From a checkpoint of a small transformer trained on Wikipedia: LayerNorm before each block, tied embeddings.
Each number is 200 + 20 x the weight over its row's rms, rounded and kept within 0 to 999. Layers, rows and columns count from 0. The size before them is the row's rms in percent of the matrix's.

# v: layer 5 attention value, 128x160, rms 0.234, rows 13-32, columns 0-79
# o: layer 5 attention output (transposed), 128x160, rms 0.224, rows 13-32, columns 0-79
v13,095,187,158,212,195,192,204,237,213,211,203,195,174,213,194,227,167,190,195,181,235,211,185,214,229,204,189,192,196,196,210,203,182,205,210,202,236,163,180,248,188,215,182,181,200,206,202,225,190,207,191,198,172,229,190,199,172,155,214,185,190,221,197,216,208,189,210,201,222,214,197,192,151,175,148,233,174,194,196,209,184
o13,097,208,192,181,197,194,186,220,206,191,180,222,194,186,221,179,210,209,227,167,152,182,200,180,145,189,193,155,203,182,210,202,233,184,213,176,162,229,232,152,196,200,199,184,223,213,187,197,193,153,210,190,193,178,214,217,227,206,183,215,182,185,200,195,181,206,193,204,140,225,203,222,234,237,235,164,197,196,203,199,208
v14,091,227,205,228,227,216,211,220,222,188,174,196,218,195,210,161,217,214,188,210,209,174,215,205,213,204,185,202,190,176,196,201,225,182,186,222,214,202,233,205,208,198,165,187,192,173,217,173,177,188,237,196,177,172,205,168,200,201,188,181,186,168,187,192,182,202,178,181,191,185,217,194,195,170,197,181,163,201,194,179,208
o14,086,153,197,184,169,195,231,194,187,193,224,203,211,186,186,216,193,190,240,177,213,188,164,188,184,218,225,188,200,225,182,180,167,209,196,175,174,189,186,189,208,200,218,185,201,214,204,191,209,190,184,188,224,216,192,243,191,167,216,202,221,217,204,183,198,220,225,211,191,257,167,203,212,233,217,223,254,201,232,224,178
v15,087,170,219,224,173,210,196,204,208,202,224,207,211,185,192,219,185,204,158,219,229,180,231,197,239,165,177,226,148,201,178,210,224,203,204,199,210,184,195,199,187,158,191,196,217,191,201,182,211,192,202,183,184,234,148,197,211,195,203,211,160,240,191,210,174,201,169,190,196,193,190,217,184,216,223,258,183,187,189,229,202
o15,081,230,198,191,231,196,221,191,205,187,182,236,189,200,230,178,190,198,222,223,196,192,170,232,170,227,226,169,210,178,188,204,200,196,218,200,206,239,190,212,171,217,238,173,217,201,212,219,150,200,212,186,195,202,232,208,176,208,208,204,216,190,230,213,206,209,209,197,186,217,224,216,232,200,179,158,221,191,190,178,184
v16,079,217,210,191,204,211,237,175,213,178,213,196,191,180,215,206,229,201,213,228,170,200,166,192,218,183,179,216,201,206,213,213,221,215,177,209,258,195,189,206,206,180,200,229,242,228,202,180,193,184,184,185,208,199,188,222,205,183,178,207,230,180,186,191,243,196,196,212,207,208,190,214,213,206,198,159,208,227,186,206,196
o16,076,179,200,193,184,193,154,219,177,224,197,186,220,234,193,210,204,200,214,211,205,194,232,210,192,197,206,195,214,192,203,194,168,205,204,177,178,193,225,197,181,224,173,187,185,185,209,212,230,203,210,222,206,218,212,181,205,228,197,202,164,200,212,195,175,180,231,176,206,240,189,194,173,216,208,229,212,179,201,235,232
v17,084,223,174,171,157,204,191,211,188,203,191,200,196,177,214,193,202,224,216,219,206,204,167,220,217,198,187,222,182,189,206,185,216,203,170,197,208,244,199,216,196,188,203,210,204,210,220,214,209,214,223,239,198,184,180,186,216,191,195,220,171,211,225,202,163,201,196,201,209,152,228,186,218,171,179,180,235,196,180,188,205
o17,077,182,183,210,211,205,183,211,234,177,171,189,192,225,169,191,198,169,204,176,191,201,216,176,183,218,218,183,222,223,213,185,170,188,232,193,210,159,201,191,208,231,178,186,200,200,177,187,205,167,203,149,178,200,228,241,215,204,200,195,223,191,179,215,226,216,216,199,187,239,160,206,171,250,239,203,202,188,206,240,198
v18,097,154,231,206,194,220,196,172,200,191,219,177,203,181,207,197,187,236,197,177,197,202,210,167,195,150,191,185,189,189,168,164,189,178,190,195,207,205,205,171,217,202,209,190,205,212,212,216,202,198,216,211,191,228,203,204,232,213,211,191,189,212,204,226,158,181,205,173,173,204,206,180,207,204,201,220,227,204,207,229,210
o18,090,229,184,201,195,228,205,218,191,210,148,225,199,212,157,189,195,176,206,248,222,192,194,239,190,222,210,219,247,167,189,210,220,232,201,221,231,194,192,221,163,189,201,212,178,185,208,175,196,192,189,171,223,190,187,192,198,200,201,220,195,220,216,186,218,227,207,242,231,185,183,200,224,191,181,199,149,184,141,185,209
v19,091,190,206,193,204,205,182,166,213,197,206,215,206,211,189,188,174,220,164,200,180,145,219,180,186,174,204,210,260,180,180,211,185,178,191,187,193,170,182,206,191,159,206,184,176,214,191,189,221,217,218,190,174,203,190,205,217,194,179,221,186,200,175,196,150,225,209,214,209,193,167,204,211,189,208,216,195,251,236,197,195
o19,075,229,169,219,205,215,200,205,205,195,202,212,179,194,219,215,190,214,183,205,219,222,186,227,199,210,212,213,176,206,216,218,213,229,209,212,226,252,182,187,177,196,174,194,207,164,216,230,190,196,188,206,229,194,198,197,182,173,192,193,191,190,213,174,236,208,195,170,211,197,219,214,210,248,170,193,199,186,168,197,213
v20,094,208,202,143,200,179,201,230,169,212,225,175,143,177,218,206,217,237,193,223,217,201,241,191,200,187,201,193,185,223,202,210,201,201,163,199,215,187,218,207,197,197,201,170,203,194,210,176,201,227,201,204,198,191,157,218,189,187,210,197,203,237,195,191,243,234,163,199,174,164,171,207,197,208,224,169,173,188,211,175,237
o20,079,171,193,238,172,223,212,150,207,171,196,227,241,202,192,197,176,171,184,213,192,223,197,195,219,239,171,213,210,207,190,186,202,202,207,189,180,170,194,217,182,201,185,223,201,192,213,210,199,197,195,181,213,218,222,173,219,242,180,215,154,193,208,189,186,175,223,198,224,210,219,223,186,190,188,229,234,194,217,227,188
v21,100,192,224,189,228,211,224,180,184,176,210,210,183,178,185,222,210,161,160,210,196,199,198,212,212,245,183,214,208,209,238,215,223,199,195,160,215,190,161,191,199,190,222,219,233,199,208,187,214,179,210,167,195,205,193,229,211,187,193,245,196,209,179,194,230,220,219,220,216,202,192,178,183,187,193,215,184,200,194,189,192
o21,087,235,228,197,182,195,194,223,225,224,193,190,211,225,212,191,203,208,238,198,217,179,191,205,184,166,215,191,173,181,185,214,175,210,214,205,174,209,201,220,201,215,178,165,168,231,178,207,196,223,191,220,205,226,212,180,193,224,230,169,202,177,208,200,199,157,175,187,174,204,237,199,190,187,189,167,230,210,226,202,197
v22,092,210,205,178,220,215,193,195,226,196,189,199,204,242,167,219,234,222,203,194,204,198,209,229,207,210,239,191,177,224,194,182,204,198,221,209,197,233,175,205,207,217,194,203,196,237,207,189,214,201,183,188,223,199,197,178,232,190,165,182,211,195,208,173,199,207,181,180,187,169,231,199,190,191,191,201,177,197,219,183,227
o22,084,213,160,212,209,213,213,173,216,185,207,219,203,173,179,198,151,199,176,157,194,224,173,176,207,203,187,194,209,170,204,199,181,203,187,187,207,177,197,193,220,193,197,207,198,181,197,246,203,210,241,223,181,213,210,208,174,203,200,207,203,192,195,188,187,154,204,167,229,198,191,185,208,204,228,194,229,212,192,202,183
v23,086,200,223,207,190,186,228,216,193,217,197,211,215,163,190,199,209,199,212,220,213,201,202,206,237,155,205,218,187,185,188,215,204,190,196,200,197,162,201,189,193,195,211,229,215,170,190,199,229,218,166,207,206,193,198,185,204,184,208,184,168,226,183,134,186,193,188,203,226,208,200,235,215,229,201,195,160,190,175,216,202
o23,083,184,190,194,225,211,209,170,194,194,215,202,203,232,225,201,214,198,194,233,182,187,184,222,196,208,212,183,217,219,194,162,203,186,226,199,237,241,212,205,192,214,208,204,193,249,208,210,171,169,209,188,194,168,200,207,165,224,191,213,211,213,221,267,183,197,229,213,170,204,193,199,203,193,218,232,216,166,203,191,197
v24,083,208,193,214,176,208,201,223,227,204,201,204,203,217,202,236,204,209,214,194,170,182,235,204,233,201,178,230,197,207,185,247,200,190,163,227,182,171,234,186,203,234,206,203,258,200,224,182,211,184,174,207,246,204,217,167,193,178,210,198,206,194,159,166,227,196,236,205,194,192,193,186,214,171,209,217,203,194,217,204,189
o24,076,186,209,205,230,193,198,209,183,223,218,214,196,217,202,208,225,195,225,242,252,234,159,192,193,233,225,196,207,215,199,177,189,216,207,179,193,212,148,223,209,178,201,226,216,217,197,227,176,189,223,178,212,173,201,238,212,221,200,224,218,225,230,246,174,181,191,161,203,207,174,200,181,194,187,191,203,186,216,183,202
v25,095,199,234,177,213,146,220,218,148,194,201,203,211,156,172,238,164,192,208,222,181,160,157,199,185,189,195,225,242,217,224,220,159,210,211,204,186,194,192,212,185,170,186,182,211,222,198,222,191,221,204,221,201,219,212,199,194,174,213,167,204,178,195,195,187,223,205,221,231,215,144,203,187,200,184,220,185,190,223,210,190
o25,087,225,190,211,212,231,156,199,250,202,189,186,190,224,232,157,218,196,188,190,212,212,229,199,204,182,206,161,170,184,222,198,247,184,208,205,215,213,197,187,212,222,169,190,178,177,185,186,212,182,190,183,154,167,214,194,214,228,218,221,179,218,189,191,208,208,212,210,181,182,230,175,221,202,209,167,209,186,152,212,220
v26,085,237,223,183,202,191,178,223,184,218,199,229,189,180,198,215,201,208,191,202,185,162,211,207,213,206,202,202,211,172,208,189,180,203,205,238,166,218,231,204,216,191,161,212,174,173,215,172,171,179,229,187,195,183,180,242,225,183,181,172,234,227,180,193,180,165,154,190,186,203,217,206,191,217,221,205,181,186,170,188,197
o26,075,199,169,208,232,183,237,166,210,174,218,183,191,221,202,189,243,197,209,205,208,236,160,206,205,176,233,200,186,211,194,181,212,174,210,181,219,188,191,191,207,230,242,217,230,222,219,204,212,178,168,201,232,210,203,194,187,204,209,192,200,211,231,214,221,231,252,202,212,189,192,202,205,213,196,219,205,207,219,203,187
v27,082,173,193,202,241,188,214,180,213,208,198,203,212,185,162,199,189,230,217,202,228,191,233,249,187,186,182,200,177,214,191,186,211,177,187,193,218,163,186,197,198,187,224,218,185,180,190,204,212,189,186,185,176,220,218,230,187,238,174,205,221,178,213,206,150,215,194,191,194,208,193,216,184,202,220,226,163,230,174,186,235
o27,076,210,208,193,175,209,181,209,180,190,199,201,196,199,212,200,171,185,173,217,205,188,164,193,219,209,188,205,215,154,175,221,193,239,200,211,198,259,217,217,250,182,190,177,210,207,221,226,195,214,209,226,194,206,179,175,192,150,224,168,187,180,208,173,224,171,210,207,240,177,219,192,225,199,193,180,208,181,219,222,181
v28,084,207,185,193,152,192,190,205,219,208,151,196,201,235,205,224,174,198,231,207,206,182,201,206,212,221,223,184,199,210,223,216,170,161,205,208,149,220,194,194,196,179,198,195,175,221,207,210,176,209,202,154,209,191,187,244,177,221,205,183,205,225,165,204,174,193,208,196,199,206,214,191,204,243,197,169,185,184,211,198,222
o28,083,197,204,208,233,184,188,182,193,184,229,195,183,159,202,193,199,203,188,186,185,203,185,173,190,192,187,210,183,186,166,200,242,208,206,185,220,208,191,203,213,200,215,217,230,153,177,194,208,172,184,219,175,207,205,179,231,165,217,202,179,187,216,214,216,203,173,184,201,199,200,210,222,166,178,217,160,251,196,191,160
v29,085,165,210,177,226,166,158,226,196,182,252,197,223,162,193,222,194,194,189,190,176,180,183,215,160,201,244,190,185,212,213,221,171,190,208,224,195,213,230,174,226,211,183,203,209,199,195,223,210,196,205,175,185,166,198,212,223,214,198,191,211,207,215,199,226,156,177,217,191,224,202,220,223,204,232,195,214,154,196,187,185
o29,081,211,184,213,214,223,225,151,195,225,195,196,200,217,213,200,184,195,224,210,206,195,206,214,227,177,167,206,200,215,181,151,231,192,206,207,200,197,175,199,185,202,214,233,167,190,179,168,194,203,201,247,230,203,209,203,158,187,200,215,194,208,205,209,179,225,250,177,206,186,219,197,161,189,176,213,190,267,174,212,226
v30,090,211,210,201,159,199,195,214,207,203,193,190,190,159,186,216,219,225,205,190,194,204,242,211,174,221,199,215,182,241,199,194,204,220,180,150,202,205,184,184,200,203,206,237,219,198,206,212,206,193,211,211,237,198,190,211,191,219,202,191,208,211,231,216,202,205,185,204,202,168,172,227,193,192,226,252,185,156,215,170,193
o30,086,218,207,205,252,231,222,196,214,191,190,224,209,219,221,185,201,172,173,212,227,191,207,197,223,195,199,200,192,176,202,209,185,220,236,242,186,204,180,236,194,201,223,189,182,198,192,189,183,225,198,164,160,219,254,229,204,217,225,215,207,187,183,200,203,213,192,189,242,197,229,200,208,197,187,164,220,226,204,220,184
v31,085,248,187,219,230,185,239,179,187,172,197,178,212,205,178,226,200,181,219,213,182,194,221,174,202,203,214,205,201,190,232,213,209,202,170,201,156,199,173,223,185,223,205,226,209,195,200,193,229,213,177,156,240,166,186,197,228,191,196,184,179,200,186,148,203,193,186,235,224,184,206,236,191,219,208,210,206,193,206,197,200
o31,075,200,202,173,216,221,171,213,217,232,246,226,171,215,224,207,217,226,177,232,220,215,190,231,227,229,186,217,172,207,177,197,198,200,216,193,235,212,198,198,203,178,193,185,216,200,182,229,186,205,217,226,156,236,230,200,192,227,225,213,191,209,221,231,191,184,173,122,226,215,210,183,189,184,196,204,220,202,223,198,209
v32,095,156,192,247,190,187,192,207,217,158,236,187,199,238,182,217,222,185,184,215,219,185,181,193,207,195,231,247,199,207,192,172,186,193,192,207,200,182,184,204,208,181,205,217,198,192,219,195,184,204,199,181,215,241,221,189,191,220,192,178,204,193,221,212,207,186,203,170,204,188,216,220,188,208,230,254,189,179,220,195,221
o32,091,230,194,150,200,225,187,204,195,215,147,216,177,209,206,188,189,226,185,177,193,200,186,223,206,230,223,157,211,153,206,225,218,211,206,194,207,221,203,208,187,186,215,204,185,195,181,213,206,200,209,218,168,164,189,190,191,198,217,204,178,227,192,210,199,218,233,197,218,176,214,194,232,192,192,174,197,206,169,162,197